From a checkpoint of a small transformer trained on Wikipedia.
Size: 9 layers, width 96, MLP 256 SwiGLU, vocabulary 8192, 2.51M parameters.
Architecture: RMSNorm before each block, rotary positions, no biases in attention or MLP, untied embeddings, capped logits.
Each number is 500 + 25 x the weight over its row's rms, rounded and kept within 0 to 999. Layers, rows and columns count from 0. Numbers have three digits each. The size before them is the row's rms in percent of the matrix's.

# gate: layer 3 MLP gate, 256x96, rms 0.0622, rows 36-81, columns 0-95
# up: layer 3 MLP up, 256x96, rms 0.063, rows 36-81, columns 0-95
# down: layer 3 MLP down (transposed), 256x96, rms 0.121, rows 36-81, columns 0-95
gate36 093:499511474511514491551478494477488486506498459515495499510529490505515505445445551489447493474539474529484515531510505523520511483501515491457459498514506538505513514518480498557457517522537506476492458499515475486481469468480479487513505522479517520474516561483497511516473452502504544479
up36 094:508511436545517514527537497474511500508476518504520517513527499519511485466514510533538473483533461474519505511534461517500477482520509499486496509483555540472503513574486538527515515474520501496461479504492488499511470490466481471524526507434486471506486504470452508480505475515517530513
down36 093:490507515487496421466487512496486511489515494494516525465535488505519485462508500508532526484526493547502552512533502496527479493477498507512462460454521491521471519478493495498481520517502483479493493455469500562504516541522519529531517478476481463466523482502548545492519481490497508448
gate37 100:537515495495522482473465506477508504504492462505461515524494453481490478500504493477523530504471527517479478507502511506520462483542529475455500485462515543501546506462477474477526514521470445542499461508514518496492494512525509493551482517530454502500497535449496487476466541473475523529
up37 098:456494511477524489503520517454473520465447516502524501483481508485499503506515489472519518530509480460516538519472509504569477504556507490461487491534527503470535513512485473475528496511506480515468482496491513535446538498523537471518499492476489531497486475440517490500461501515451493481
down37 092:515516510539526488510492477491512473535530461482529488470521505531469502503541475483511519487514495466569513495527537475529526523478488498529486514471515457518533506471512499505505525499499498483544489480550501488491460492492505453494526476520487547485532522486532502495461493517489489421
gate38 086:492452506525473494453513478491530507508473484521456521459523521496538521509534478531519541468477475490527489534487494485512467511487504460538502532503516509480491530504506510514499442489473523476516535494497488535516484520543501491508486525499446503503542485531454504479501449449502513470
up38 100:502491463517520509518488525440479497507512517464480463500498490470544497469494455478528489499453493515526534481479466515508499538512499467498448482510546547473531485488500488476499507482492520519446514490569500509496463476499477498490549507498504498510541545490484471493501463465486510487
down38 098:515477480487459505507564494495507506483483515473468476473486506535495515506484500514480457538515531472500505523470490498480487454496499484476504495494486532511472519539457515479474452510507541471494517516532488475471489462512453466524493479465513498486529469501527484506461472502506547572
gate39 099:503514488475493456486501530505491478524471517487497518529499506518508504473502497512518520474475487529471530467495512428461475448491456550498516491533522500516527532526531450490470490514498482505523494489478475457446497533505490501503515450511477491479536475490520536520478495528460503455
up39 106:496507495503474476466500521522455470493476540474490490539527508467512558469507488478510486505512479550472497461495469501466479473477459489517505485485566503540522538505519466494496469554534514536492533504511497494472500472514470485445513503529499460498500497502511530499507472521459487514
down39 093:517480516537536506534418516506522500545490469501468499479494488500516478501523488486506525511465512468512471463474523503523487453505489506505507466525520468496502530518481497545498511539515498507475492476572522482501509539454548518531548456478499492493493521484534496488491483470497502490
gate40 087:524439487522495541464475499482468519472493478494448483551526469532510495533502490454516511499503493494481483490504506500503569500532486491527514557463487496493503506510573493498479469522499491501520465489476469500521518516508466507480468509524516549523511521463509525484508504506494479460
up40 099:521473519500576517497522505497497468457466492502464524488518508548530536546491494544498527504522496513497472467456495469488500515496525495513544511503483486535480528504489506486508502533507524511476500503477498529498512464483492493499448447500498495429481513553524515503490512483463527468
down40 095:500536509465474471493537522520467500485491453451519486472493509498514507572526521491529540496506511501505527507540494491477489509465488552484479461486521490560442534502456534484533513494499490488505562505461508510519490502523491505514483481474523503515505489490472512508466467505479524513
gate41 100:500528483487506475467507538479511523515489456528481537503483505474490490482486488536526505509426528476480472498517507475523502502465492486502494523460480473431509506514502502489490501469443485488508490493525518493518512479540513499511483506479512511537546564457456474536492525485522509458
up41 095:518523497501514484512539509487505465516510542500473496478466486475455486463500502526479463476507463436506500527509528510468495455488490532473506465541512497513482478486508529489514504489476513493473460528498477465467494505451438518500490531472483472506452468516511490517522504533491468552
down41 096:506507471510493485498480547520499458532499494532503521531501503414478471492525516572502458508525509490495492495499465500515501473460487505511467496497544564505467511553489475497494508514476477498521501502466491463507504481449514520495460549518505490507519512496471474497475480472505491512
gate42 105:473489483524496543480487501559493514471507496496495481529492524548553513514531485489483516500492506450544465440506530465478508471469496492505497510483491522526450518456500479490508515496504492536472499505551475477485464480512512502486545469486516501472514549464509479491485548505523520484
up42 104:499515493453514473504502450527505545519557499520529513508490497485533503478485529543497489513491530524465535524479492524470475505478488472511452501515478513485552503525498521500521508490453510506507440496523513445476557489495444484503483520517453513502493486517497475501499489462501531518
down42 095:474491491500473459530488489468514506446552481508502521480500493478464500501511525468514551507471454531496480510468510520495532483487495526504508450498483465483510524531489502533507497527504519498569514514484541488491489503534474530525470524511489496476454473522475485465474474494445501539
gate43 085:442522493480546536498494521528499539511461506522511497493509474476453547494480524526515519496481487484496520472480513515493532545508497524512499527494509500549496476506477475492508456492463562469496510507511509505499487477465482521504515512484466516443484465473536502461487482469507566493
up43 092:529477507500503504429455475463500538524542534515494462523493493491535498441506455488515526505545493506502489524523519447506478505486486483527459463507491505498493516513475476485515511500500435515508467477537482506517533487482499495498516469503538464526497535530528504496485497455510518517
down43 084:519487506471510504527495509503530464449475503467497554542517520473489498502468489532508545537460509512522476528469483502544498497512475509530499514517522445526538482494524512496482487485536456504521536536488496481491500478513491502475492532527464527464440506510503509492499510469516477560
gate44 115:529433511519510459455479523467482494495506518492442488524522497484483486479504468526528515534513490509514483517514486545501515502511452519483521475464513482481483502538558484497541473544498457494513519528527526505473517488506491447451517485484528525525487494515490517512524507493516538522
up44 105:510522466505519536514496545536474496477481501519515472520469485495491433470545548508495539487488499498515450486519535536522518495502513514513474479486475520442515485549451466526537484482507501502486539520512487473513497528467484488509513512506493466510557489459499513508505481483481470510
down44 108:476486532485465516439519522516520504474486538531479495487469502508531479543495477504459494475463512484483518511460471494529520501535490496455494483524519483458548483516476520495500487498488531441548474506495478439536497465535497514520491488487521499488496481487512559504469506487506525490
gate45 084:490480522465509525522502483475464513556540477525457567526526447504498482494480520514468487525483470511481525495511480516456509492533469462481489504492481512529524521496457510501482476465526500517506512489535529481490493460530510502491518495481475488485491519527527567471493502465544513487
up45 094:527467492506500533450501470551543527482478500503477474499476497505515536483518492453499548507502527521496484503491474525493537490516523534537536507497535489515461512510528461498520498504486487532480479495520490548498502479477538525485449465493520484483518503486498423479497524482454508530
down45 087:495507497481520531504535460530505499463453508459445500528526497441474518482471500499459476529519500533496475490496458509481524515523501513504476542512461496454497492497519499513480496484558487543527535499478513500453523488500512489491534538507518554501460504490509475507533531500492524517
gate46 092:532478523469478485462482509474486464492458511491523514501517463523502508515508511509523490482457527529539555531508491483419493505503474486509512496516496545516460462485501521498522479524504498517507505514548514501491479462500506523484467485507473468453528493486464454468465511497475456515
up46 098:486517488503513490515506505503459525504469512517531513521479516524514534483466518505440513521490486525488446496525469520493483542513468518454555517479519501512455484468475537497557514501490495461454517511502518534542503498491529465492474484517526510510541525511467464505510471508508448501
down46 100:480501512511510495487523484508493520526489505470552514528516497479524509435519460489490484508483477534510496555519499497484451489541474486505534504491520547522506490497506478474487459521499514482501488468508527506475525469470498470482474495461481468560521527517523496537452516486559465523
gate47 089:519555485489518459484508483522516472504490478491535493487507503530510530491551492502448517482527482530509526510505501503469471479500522466507482491482479511450448530534550551489484484554436515492493495457488491472540473512514498475541499478486505469479530497511503487521497502503490467471
up47 099:459521489464514476460527511501475521491461515475558456503481529487494502478587488501485523508510477544486522466503496478511510486484529491525490480479498504465440513532537514480486492524507489497514497494519536472529449499473486460469505506519487478479516521481522526477519502456496507474
down47 080:517536485497533455508457486504496511507560483477566456457530534498501527497509497503509480525521489514513510459522529510554510508514453461565477517491513477503505499517512506515494469497479531495497523501532486500488564513503501476503499473508471498504520489490517494458527520537521528462
gate48 100:510499469553536479474551495498515499507513513455481505519546509457463503526507512517554483528480468480502474525439511478469516488536527506515495503488490532521518476515481504475486510497486458551505490504516500532487514511467499502479532544528518491491456507476478454491543496472468523490
up48 102:462523499481522474485522517485481542490471494529507476517492520492515492458511519468527512507500492533512518484536469563496485497522502534518521474473509458510507498520512516480545473524506497497475563547481460503449473520503473493476544534466522474501518474531486516443525524510506488518
down48 101:539498499520473547449516473541461502479529527460538503522522481525510506491490536484525453512515491442541508489494519485478525476514496491500526513508491524549516507510490540461479511469506476504511492490511470492550532524476481486543491515544480480504461466499467522484506513522470532504
gate49 116:534513490533451484476509459511505503495460466512476519519488520544510494461494511515517506565500499493462480491481506528485494499450495507507504480523511482495515449519461459503523507517487485532484536483444504497491487475563547480479474471474481466475481485509465511469491493516541489478
up49 115:514510503488553491506516501558555545479530522493529505522526488460510510509506520512519493465457493518469488541515468514529503501477504485518522538469477499468498519514536501502501518518532452495441490511514488533514471520499455546526550487500493484485483462478508496523532514514469525528
down49 098:515500507501506503463520522527506522525491491450540513530545506477501492458543525503517494473461452518523504537453493565517510520459489469507483533519499512491504494510491457510522486494496519478498516495467479550490537520474452485541478527537465478492535506509477490463521508507518502526
gate50 091:474469493460489514534551484539490523513500503491481492462518530523493508463488501536487515467519490484536441551475525508524496518509537480498511543500541491457470524502438511519483505489476514454512469472497478474509446508466495495505504494522495505472496514512499507509537552492478495465
up50 100:519502525508495486514504476519468501505495471516506466470496489474512513480489509553546505528500474545497484485509456509465443486507484510557473462440537526478494514492502509508451549471520491475472465489474542503509513472513536508520494499513478484467513474487491482469530505492466548523
down50 095:539507491509488430502502492455481492448512529545506518504497473493544508522478519501515475515515482528507490514535514472506492479516461565525500469480524478543512487472531517498537533515517510477473531484456475529526505475493507536498482480505504475485500438459518512483501469511485488473
gate51 120:486471506475468534477517513512493459510541452508509498515484545449528502481473543491522496480498497505453514499511491535496528490489474546489513460500505530480467470493506525465554480489556511487456506484521491481488465535519504517473523535462508476467479492483468500497530500458513532496
up51 103:506436501444469473476527503523496490495522507486506521516504507452506498526499499511495480488516523503489494523514502532523550474490483539515518490489504523505509444494514534490547498489496470486447514512516525546495518566499566508497493488510504544488468549527519498505505492469536464494
down51 123:511488525503485484485427475504428496546495496533534523499512455476496477487526478446510461507528493473483546512512506510471526503530484489519502449509523540448528490508499533496481475461521489505519529480476482519452502510528515503541499521503517535480517525506473510498494494523507501495
gate52 092:508467500534509508496552523494492449468459466489497507497476478434496458531512478532535464506503503536475509511476464551507477505519487535483540474507496467509466535498475452482554529511528491469511521498499482515511504537504482512474496508521516491526514520524506537509493519489540483475
up52 097:490503529517486486504453490512518503543522493468506493492503499531518502488513474455506543471489503470496463470492513467523483499492564509471550515510536515488515476508551542550457506487512502535519510500490503478517491519541510503475498510500488517510510464427508502477526506572498512524
down52 097:496473503501479522504516505486472497471495522504436476522519478470497471507467475518455494507501484513487486469518499497517511549530592514485491482521523544494532566496488466541523503470484509499501507513461483499480489474523479530494432531516510484480494507456500517473499490487503488514
gate53 081:540501477466531517504515498508540510484515483516425506500488522496471500525535471483519471481492475478520500525548494517523535516547474533530527523530491543494493523507523515526571512537484499500464503484512455478484529469505503484496494536494528455489508501561488492502516489499523507476
up53 083:469472433530495497490483478472485456504501449514476499509481465505479458467544512512500568514480506499521491481506521514480509477518513507481503502482462508493482469538526498455526433490476477484510499450549521536505523503499486509504496523499549497494505515481531541523515532510503497494
down53 105:519491522497517554544513504471526501485513539489513564447529465472502477483495515531496513505466473511485504450547529520521566486512488510506518523522548502486543479479514513529521520492525496518480504522489505492513526501478531486494508544479448476469494509521459496520488523515520512483
gate54 099:486511491524542520530489529494465480491508526489475482534476482486502468475471465498497456478482494509463447475480521473493507504539522516458515489522516462470501456501479452451480534540528519496516490511464485485556514485505497558506457501520483498511507468493487521504551493517504526508
up54 097:519523504482462515490476525524475525532556467509535500486525564507513499474494511464493522494528519483471543503483498494478504534539511510494486448521487509516524509445470542530520501479537456486532471506510477508502518515524456505453537516489540478526484482490494471514496481507537491491
down54 094:465495497517513506487541526526495521478490507525509491513476467500534501490474455505523510494459472488518479462459524497526457465530544500507464514497515468520480465520490483492495526490458506489490543435535528462512478515501480518512482476539469491487537489519488534514461528512492441520
gate55 120:501496497515482493512532510475516521476482500512496470460512520512506500511514516492542478517499565471465502546498513503512519531516467516523529499462490529521511484512488519536521488541454533510481460504486488532487534445498483545533534459514503536518535533462539481515477550475487499510
up55 111:479501499485503516511514487502541514520497488477476494492514513456473501526507477446504456518473498462516475516485523535503556541504511483492524501548485542514507485486525463517519520501490523476508504508445467531489509511494525513572537491488472565515502526434523485492494514488513520500
down55 093:490467501488514487490477497475553483545459486507543519520484482496504451531503476541506499463447499470512449455524474491514561533515506496474520519502528504511525481501503502464547474447505478524456468495505507493497490527532502511510485500513506477456460509485472486473476501510498501472
gate56 105:493500494444490472537467511500521517523510461505530442489473491501548504479457525509482543512510483483521524535519462509498488471493458510491511530492455517526508513480481471492526450499473450458517464532522499493490487501486455478511475523505512543515459509511521494499488533477482463501
up56 101:471529492454514545474523510525506507484488463488499510469468495500460484468512499470508471494462467490502482507491465428531473531502515518519471469528486500511443507522469502479479519487503528521528512473471468513532456457482496535503559511495490472470526476500507496517517497487517542503
down56 122:491520531495487515480545487541527493550545520508498512488482496510516493456541550459486522494452499461468480508513511495530471536475510498480514508521536516568499504525489509495541522539509494441510540512523517475504506523487515524525503526503519477479485510528453476503508495453511495497
gate57 094:494510497515517511465466502469500486518451484528486503537532506485476507476499460521481491499495512485433465490533501503504505510548504513504532561513504495524502504516490500494516475487485494486480488556446545516504526479543496487517463534521518498508523482555493518485509444475470536457
up57 099:464503536541518509535508476513494476493480520460510521453482510488515452546540512501528541461532517496508477459483538457488494483485473499499450481493490507526502503506554469515471499498512495463498487475481490499545472477512516496514468464536464458492470542472517511502491468498492522491
down57 104:507481481547497501502478531498504503500512520511447541485482509514502485481518479436526494523489484491512472489473531455493507529497495537504524527498519532561505516505503501486519505446548500469546491479492474538494520532463531471529479505468533461481465491505504482547447495504517489496
gate58 089:485507500528506527486480459470469439491464504495480518453492502540512472528536482503488495514515505501485503494496478517477470520510488496456523480494531518493505426523493431485474545513496501529499466462521478489464487500532488450515528459525504515515479507517493516533475480542505515522
up58 102:507488498491463555442462490465464508470505493523500495500479505506508511507535483516479499504515507505536492480468532491474506505491505486531461487546491525506515451524457439455459531487470479502480444505506487474481459478504515456508526500489494499486504534507506467517487472532454526509
down58 088:465521508476501518512494490541538511475513493516494462483513437545550483479505493532520504490515532476527514484500488519502489511475512505507504515473451516480453517466491486549520442502443507513500493476483508498485513506480507537497502498496517535565562500503540469479505495506478505466
gate59 112:495491419488497492528503528511506498517523540503510545529528468539488527522516512502528473494542480474504500513513450537493536499498461490523484502493492466467496516532477500517495474499464507518551483535437525494500500512509474515531469491495470477482469500489491467471536510509485476550
up59 101:476480434551479523489496507476511537507488475491534481488488528490503463476507476491563512480500513524510478452491477507494506498466503507514480476485530476471488536507499459486491520444512540527486554465447511531494537513501488475473534504497491469539477502515500473491503478514516485539
down59 091:508521506504476486515448493516509503516516479508500506483482504470485469517507503492475508494457517491527554512483525445523502521494506532515503522514500487494479460508505504481517523479500518515460452462533494536554505501504530500464527544530529430531512480513472536539466556484515479486
gate60 111:497517460521516505490516477509494527459513507523506502504520504533497538500492488511500452503505501478478516563551474490487449518497480477544494477515486443434529502521486491465496523481515505522511459535485496505499570513503495525533487541551468530530515496481502485467483496510514503512
up60 106:502457551502515469546501539510482501501507496489502535484488522461523503496516486516485499499486520515509485479501514489512507491499499585500515552475498520496492523479515481525497508551488456501473531503530563453530480481479475453472533480482530500490505523503539528512486477464508527539
down60 112:487568510539493515479522466507465509470494490497482500522509483532521472519464509501480455513535565487504528493506494448467486503459502467477518475495496504523511494548508489495454452479509525481500480501438486507472499493509532519511512507507446475496511501458479494482507524513506524549
gate61 100:494522443529525456518513498530524502509500525457507486525482486426504479484498474498501529524505483504507554505488524541514480486484500519421487498514500507514467513509489494495472511462512524512536471483458476521476507526511443444509526512512492476515521506527512531511469505520520483512
up61 094:475496469498498485523510481524505514484502490533471509542468513441502488500537491479493548513503475461523541496480519513514512526459503505466498499525509462502529496508519515499435524491478508475456497487478459533495507489538478496542501505473511470500527542526526437501548515490460483530
down61 099:542505505503511531482484480502472506480510499495512491568496446489461507536481465520487539489513481513552518495479504528512484501492516481494517490459504541471504504501481484518532504487478485490541526505472502524425482513495472505490518473495493523541519500492591487540516475516477493488
gate62 102:511539461504529511462502525530468508508550529504524499481511521491457502494513521535468457498535503483498472478542494457499531453531539491491474498541489514475517521466492502531549520489513502461495476487510527498528520487452507496523479537520522530505481472462556490521477482509488493513
up62 093:478509550538501499482501494483527495472471532467509522507546543505464514466430481513483461481494491489526498510482477480505523487493504491504499554531533479515499501493504492520481524495517550532522450514483469439500538509501509496496517458487460533458505496522471498530471507513464490511
down62 108:503478529507490466512548497516496489467457500493508521497522502549524514474499508441518570510521519518495547530491502493469470505488448521502526508494462498496505476523496499455425480500495493470498507510513514463468518546495521528509513453498497527463515522509466483467493501488502492532
gate63 087:458500464506477527466503527499536530529488472516511485472482481508521490485451525474535510521521498475471446475516520478525466524486507522474500524490496571495490527482521516493503507516508454515490474502507527554541459502500487434510513501492480504535540509495496477533505478512505457473
up63 098:467523439519489497466501524548499538520507518511503505519510455517493501506451494491547465486466510530540502494515521488496482515536541489502550511472510514508514507511500487544487511504476509472487512496519509525559499516522523530498517500501489500480508481489531531505496431416512511506
down63 107:513543541484477488527494484463482512503489488504505461440513481520525479490510535504504476500480498540499494534446480488534466513450520532512520463511507507498501488515469516486529471472490550509543520510487459496471519530500545518545465511499480528484477494493507509509516507531487450451
gate64 106:487456487552465474488457514526503488529508456563533464518518497500466482512489485488497484464502490489454485481523530501525503463548447526513503492475538488487480447465501468489494488521522514518496505467514488483517456503509494522515510533477475533531489485463487474467506478495497496467
up64 094:464518545506531535519540542449460501464505506496483498513532472545492517512488571480512458484507506478469485523493520492449497475498492509541502508490540449493461487486514457497495509521484530518470492502470518487524516474500501559486518488506484493512472487502532465512522496540505503493
down64 097:499466521522513508489540474486538472502462503484500540479471473556529545480503517534490465579456490484490504486529525458463518494454512522479483549494462506517485508529485501498525494527509524495489495494491537468492477495477474531492516470525472504509529529491510490468493480512519535495
gate65 114:516476500468478495492530508468500542498485505529511498529525529542478547506446495527533480497513526505500502460488483545537541467491493478480533512513542512488526493509506481500488498468501471513533508549467534470467486486477534482473498524463495491490466577464493504478515529493517506521
up65 096:472517532493506543495497524494452515517462492504542554481496495504512512477480464528514527518517514484477515459456490540546547465466475533507497524521527481481519524513463485540476499519488488521527532513503553460483464504544546495512523511516473496507511508508492473508501518532491525522
down65 129:528519534501511529484508489483496467494530497508449478514500522517460519491509482524485464476487533497459472462512480468506558548512463520506543482528525501518503528485504441468459529505530484478508467522514476499536537487491497526476504471517523546523482515501533478523511496469508459484
gate66 104:512459521488528482488509518456490516531478492510537510536484499470568517480483463466487537491484520464487512504507457481551444487503471536494510521485504463513532519489519495475481478524479489530462507486481499494490529500490462486466497492506519501520510525463509528501536515467571489477
up66 110:490542495485537538493483509511494528501513519496487485480466493496461471519465547544528505540546440488479523501491516512506546477526521535498529487473507510484490504534524524529511498472556528501520495444479492528481478461522535489526505514499467453525484496516497486475458492502469494505
down66 106:547535527487471518452543493507449474488546493518471522511518462469504486469502495468509554522536527488492561472486488537492471445501534555474494463513499512502536488476489508495512510474504505475495514505481511472453502478506478507483490529514475492487460491499490498480493510493542491480
gate67 118:492534542489502473514503468527478470497464498497493466520518502469484537465483499519480503539502507537513504493515485494504520518464458535518499478553478513455505469516500452489518508526490484470524500541520467499497577488556510480540447498465532522500493497469504512485485500462493507487
up67 110:500484504485504564520505495396516512503520529534477525525497485538447490484531524490527505511543493511495488471487502517529528469517536497504484486516492547543502457503494451491490501491501521500478477501494562493486502477502492464487483528503469505513500492503505471536545505524519495510
down67 102:502488535488462524480532457533462518505467527523472479474522497489533466511509527510479528510498510502544517531521501534517531507532512501504520471517494468503527502511508501525499472489538513515515543496504560459499461511516497536551481522511528454469535510495487523495505541498527487437
gate68 093:516477463489536464497460484473483534477465552502527497480502481486482472522505492496527511491532493496501518455478445452470493480513492508482498516476509557528529466494510476459495486543534461507516505458500497504508476543480492476530492480534519524482496453515511523473484456468515497517
up68 091:534528433445473510490502522482488518479543481483493542511539493485498526502513480516523512481486504476498447472530501505457488488519490450504489493529555554510472473479501487503510490467474483500490504523522475499467465536516501519489490507501504540527492452491492509564512513516482469516
down68 093:517522516496510444497514517537497499492497510507518483472517510561486513530502458481485513464502523472489490511501550495483489453499506492513482534516514523539502519527471490491486459520486527487554464490538486506490560488444506466530484468532519511519499489464501490518440517523508541520
gate69 091:453544472473536501506456501504529552527483511504525479561463527462523522469498517477493494487504469508509476519460489503522504499528488492512537509495566486539484527499540444512491495482532505491517476518482500524511523527491512472460479515499509501521499479531528545500504524520466473514
up69 097:501513472465516506498502495494520497527515490504522468568462488515505452505501507520499484450521475521499541509452496502511520515475464469519496515512501475484470510471554502490473523500525446512538525568492507516492507484545511516507533502518492531474498458523491503500472543528459465507
down69 092:538532512501518499525473500511486503518533479528485509543514482511549555499483480473448500529533510512494489489523451461452499542538468493461499490477471474482497523479498516514466510520491513493482469473522504491539524476522479497444507499477547490542526513487475497543474514476502522490
gate70 089:479542490516544504462542566478526485504475535517482511511499500472460556522528485499506526505518514472499456515501523532504492516508525511535532485507528473540536476508484489506490518490504494519491504556479507538501531432496477497475540513480541499508478501518485498528502455495533499509
up70 096:534468493498495525495514585539484494540515446513502493485455477488499511512488500494476480492525541493494472492516463541514506469508492492520490498522512487538505489538512487500490564524546492506545523532464515540510522476516495507491488560531447497499473502480516515490526482515491498509
down70 093:525532514492489503532453508488516525478550505507513459463481507505499473466507458479532483505505497504500500523509515500509516497527531513457522479492544494560502442506483517483493499515480511467478467423515518501499520489472464501545530474506545500536513515493518482523449476525519488486
gate71 090:516463498460496540496485501490502480531524492507460530469481506517486521489512498501519494503482501501479547484519482520498532493532507527579503498516540514454500473470490567510522498486553464500519499486480526493474489553519513523510499495490499472470482507544505525512425521500508492468
up71 091:486503481538450519474485510532509514478465499500514454485473488515526480524468507503477498500482495449508479488515523484510486502503541498477508466531468480511450506483509486448540500529513501491498473482516466516528547512522497503474494552509539515508558451485543524489527465481460494530
down71 104:519542543480504523492500467461458500543546499544451552505478471485520528504518510481543507516482462488469530495530512503471505494517485482486520492485517480470472502475489485539541517504510469514490503507536546431545509506482509506476488536519483513477506496516467485521497494512492518461
gate72 113:510512532481494516518506494523508471458490505513472509522506534487486521508498481516542515472493460516469466477494543508525520494559496466499535512503491489507502464489519567518460492525517477488443500518518512472560472509475481472510453510506521522534515498491507523445543530498501513468
up72 108:514525495519550495479507442473481502508506519506533476494493472543474481458491509477468537503469534527516526526506487451485479498472531515516457513487483511466476502523497513494497485465475496532484489525505456471471525471509531506460512480483477445528454491527483494546493503521471538480
down72 100:501515504544489519507537481521520502527471504545485508464519490512513471449489504478502522489493488540530499515456493534487508498534471535507521458512473494459469508501526550518481500448510508505504486488482481535492491477474453518528525535499432505539467536484494486466474547506497504495
gate73 103:511523532479468470469486491475517537503489507529503498526523485496461517511490518474500521461512545458481528475483518503512542493495474520534488510499477451517472495512495508525460511532450515498524421499495521498510513468494516480477515477522486524505565478495520498523509544509475442500
up73 106:465532529495492469494481466507540524522504514468508524531514477498494499494494503477495556485483513446488521499488486506525530533533463501467520459473481487518480476513488503527483546521496562501509468506459522531528462523528557486504507477518513511502556464503512513510490533489478512543
down73 103:501510522480495468474473485477528515512492519516504486491523521564500478505469519460518520467508467521541509529448453475513514517527534464508507512492463503518523519523533490551507497465453519507495480533533509531486477530497507463504534481489527476484496508471490488537520525527468454537
gate74 109:509485507518499496539540517538530476436498513463535499461540473473463506463530512479480539515488485455471522522519470520492466494473531528497484494491502496541462500523491546498513462497492493527474489530512533522498513469527459505527513504493504480470499488540507567512505493500507469510
up74 096:511511471489486492453487463484504515557503516502443484503500489459531474497507525542499498505515459506499520449477484505534517528487527475493468467501547549520496509512565520499507461487502509516478544531509520485476459479481464457485480512523510518527516485487481504528520483507460507476
down74 108:495506492474491461473475509519517524479530508473502507462581500472482519518527530458546508492542462498497476534545491508524483504480514501535505491491453501485556487495502508501500508507517489516508486503493519470549490505492491501493539545517494512445515473524480547534488449466484507504
gate75 091:458477520493502506552534514512471482413475484472547517486493522552493457479503486524543455482491520457504481526514501495500502464521440502449500501483488470497506490513522478461488522518542552483497508479515505486492495490512522520506540493527508529495497527484497521508512518505487496516
up75 100:498479472513503509511478498505505523461503491454485534516506501498534525475535505521533532513526488528468502500526549520455484484496484446501489485505489444517502471525455517469470461492546477494471513536546496484477478502467440544510532496500522486497489485496517507448492521528515524516
down75 092:468522516472494482524515471480540489516527551509469459499489482510513492503487484517490509496469513452477536544550537480511433491498512505503494497464513496515459496500514500509530488474499501484550496517495445507534513540514527509519457477503534526439532506484532498520488542516513505508
gate76 122:494462511508477483481543489477485521503536498515500509535546498457447453513501473538478490507481474505547511476506493537511477502499492523470506513453491463476458533533480540498526493513494479474513507471482516542451476530528487489504488464464524501486467531490510500508562513493491518520
up76 111:559517484510475496486495537501517491535488508481534505500516500481556525504521517474490443534533513498478476465494494500471536492532460525511513509492553533511521508474460465464476532498555487482505506542506512459522517504491498498548481487520473478488505489526486481455487479473478517462
down76 124:524543504557497445513536497523552493500495509486500473474482492516538512475539513488488478486523531482477509517522484518528503482529505507530513489504513546527516494479455514513497521449504511454505499533483477503547520489496488486524506553530484467461513507487510494461474520451488450482
gate77 085:522495491461497481506538478500515461508573495511496533522487522485460487501492512509524493545485502477473465506522491557487492484488500474469501473524511519512468520500524493512475497443483507486459494487516491513499497487494463513527463459455464505495494466452486520554510441532475504520
up77 087:464532534502424493513482516489481541470487480464515514454491458557504537499521493467487528472508491515525462532515499472465481476510484499507496523469519494449490521492477487541497465525434505483499522507514497464501492505506513509510518476515526477523514480489507509514481560534486490495
down77 092:504505491467497507529558532517474525502481501494486543554478523475468527508466516494502465518506535506462484484531503525481535485478484497529526520538503480491502530539518464522472490514514467468505535494460526529461485493471471509475472519516490490543503482506442499496546532512499506544
gate78 096:513540517499435466529468476456459537486509507489473523486474511501493502502521538475464521496489494486524473530519508499492489518514510520478497488523499526441477526567524470520518506486486523502487525443513518474488500516510548519534519466491537479508515515533541511520507489526457486486
up78 097:465500492481486493531542502521496457484480462483594520525495488525492523473520495476477460541537496471496466509491505534515494472481473458503513524504532470538502520440483505477488495497462493432509498503469488482494500469496493504479463487503470500510520481456513504518489476504480488495
down78 093:504466537465497511526554527494505477529470534497477517519505485494477493506468511482504477497480517532509475507504506510516520499472531493506546543457504481562475513491492543527477492485530494522536528537467493516501494465465511461550480490532482490481441500481488438500517503476480487492
gate79 113:482490496536482536519519497503475495439528501454568505482530481475534504482520469510514523457485468473510492509502512526512492488518504512517494486539508493459496501474501536509489489474495517495546460514535482492522541480509472476434548453517530530491509519509521528489474533489487518480
up79 106:514501509473531465500512506502535530552481556518497497488483551484474536543485558484511502534509541526508547520479537450484487508470509473502493544450499497504506523541467511516508495515479510498454510488503483505518490525473507506510484503481463473471508451493505507550512507514494478529
down79 102:499540502513511488503540490483486517538469540483481517552458480477500491492506474522487485524553509526512533508476513482514487469548491499503484436477476504503491503501501462528537486504495486478561502523436517498474471471508538509536493487506462548546488502498509480508495503456497506481
gate80 098:456483496449515498492490547505509496507510489458475468521523512508465474508487514487474462497460501505479515502512518516514529492510484536513451525495511508504443481537524484484514503482488462480522531515538506518444469511514484524517513514512520541520529449535498539546535498497451523473
up80 106:464493487480528484447479552546506501485531543500484480470531490496484503516470493499484528482481506495507500487513525487531561493451487464487478545470522474511482532530533469466504494494518497493490560485541484469477474497498478528515510471504510530525524515512502546510535463488470503483
down80 095:515479444444519514482471446526508481515523544502484538496484503509535465494542489529516489510469519498526476480546512486488517529471523477495512495474526492497537518488530456487476531521518469488482498528532488469505542530509483498513505485493513487530538509480530507555486484506520524445
gate81 102:468533451522544505462504504498478514524532501494505446517514502453470522507486505467474497487470472461493501477527488481535452524491528483513488488527501534533465531477474498520521449523460476490473497507546518514519499469466518472471469494528484511478482484514516503518466510532518458518
up81 093:525513520457534491494527493509508528528493495547532501505536542545492486478527496524513502493529465491507449528483535535518525523490516444527505506488556535513495499471484503509522514469531478457511487534497543511475522516492463535498499498523476540522481492551529527483519530489501506475
down81 097:578495522495488488521493509495519499503435489519516498549510516464508506489497493424511501492540492501547489490474508514523491482479516501532485544507484503518545475482511508544515552515488519529485523466467486503480510468492459481470467542519527513540529492523491531508502501508524492513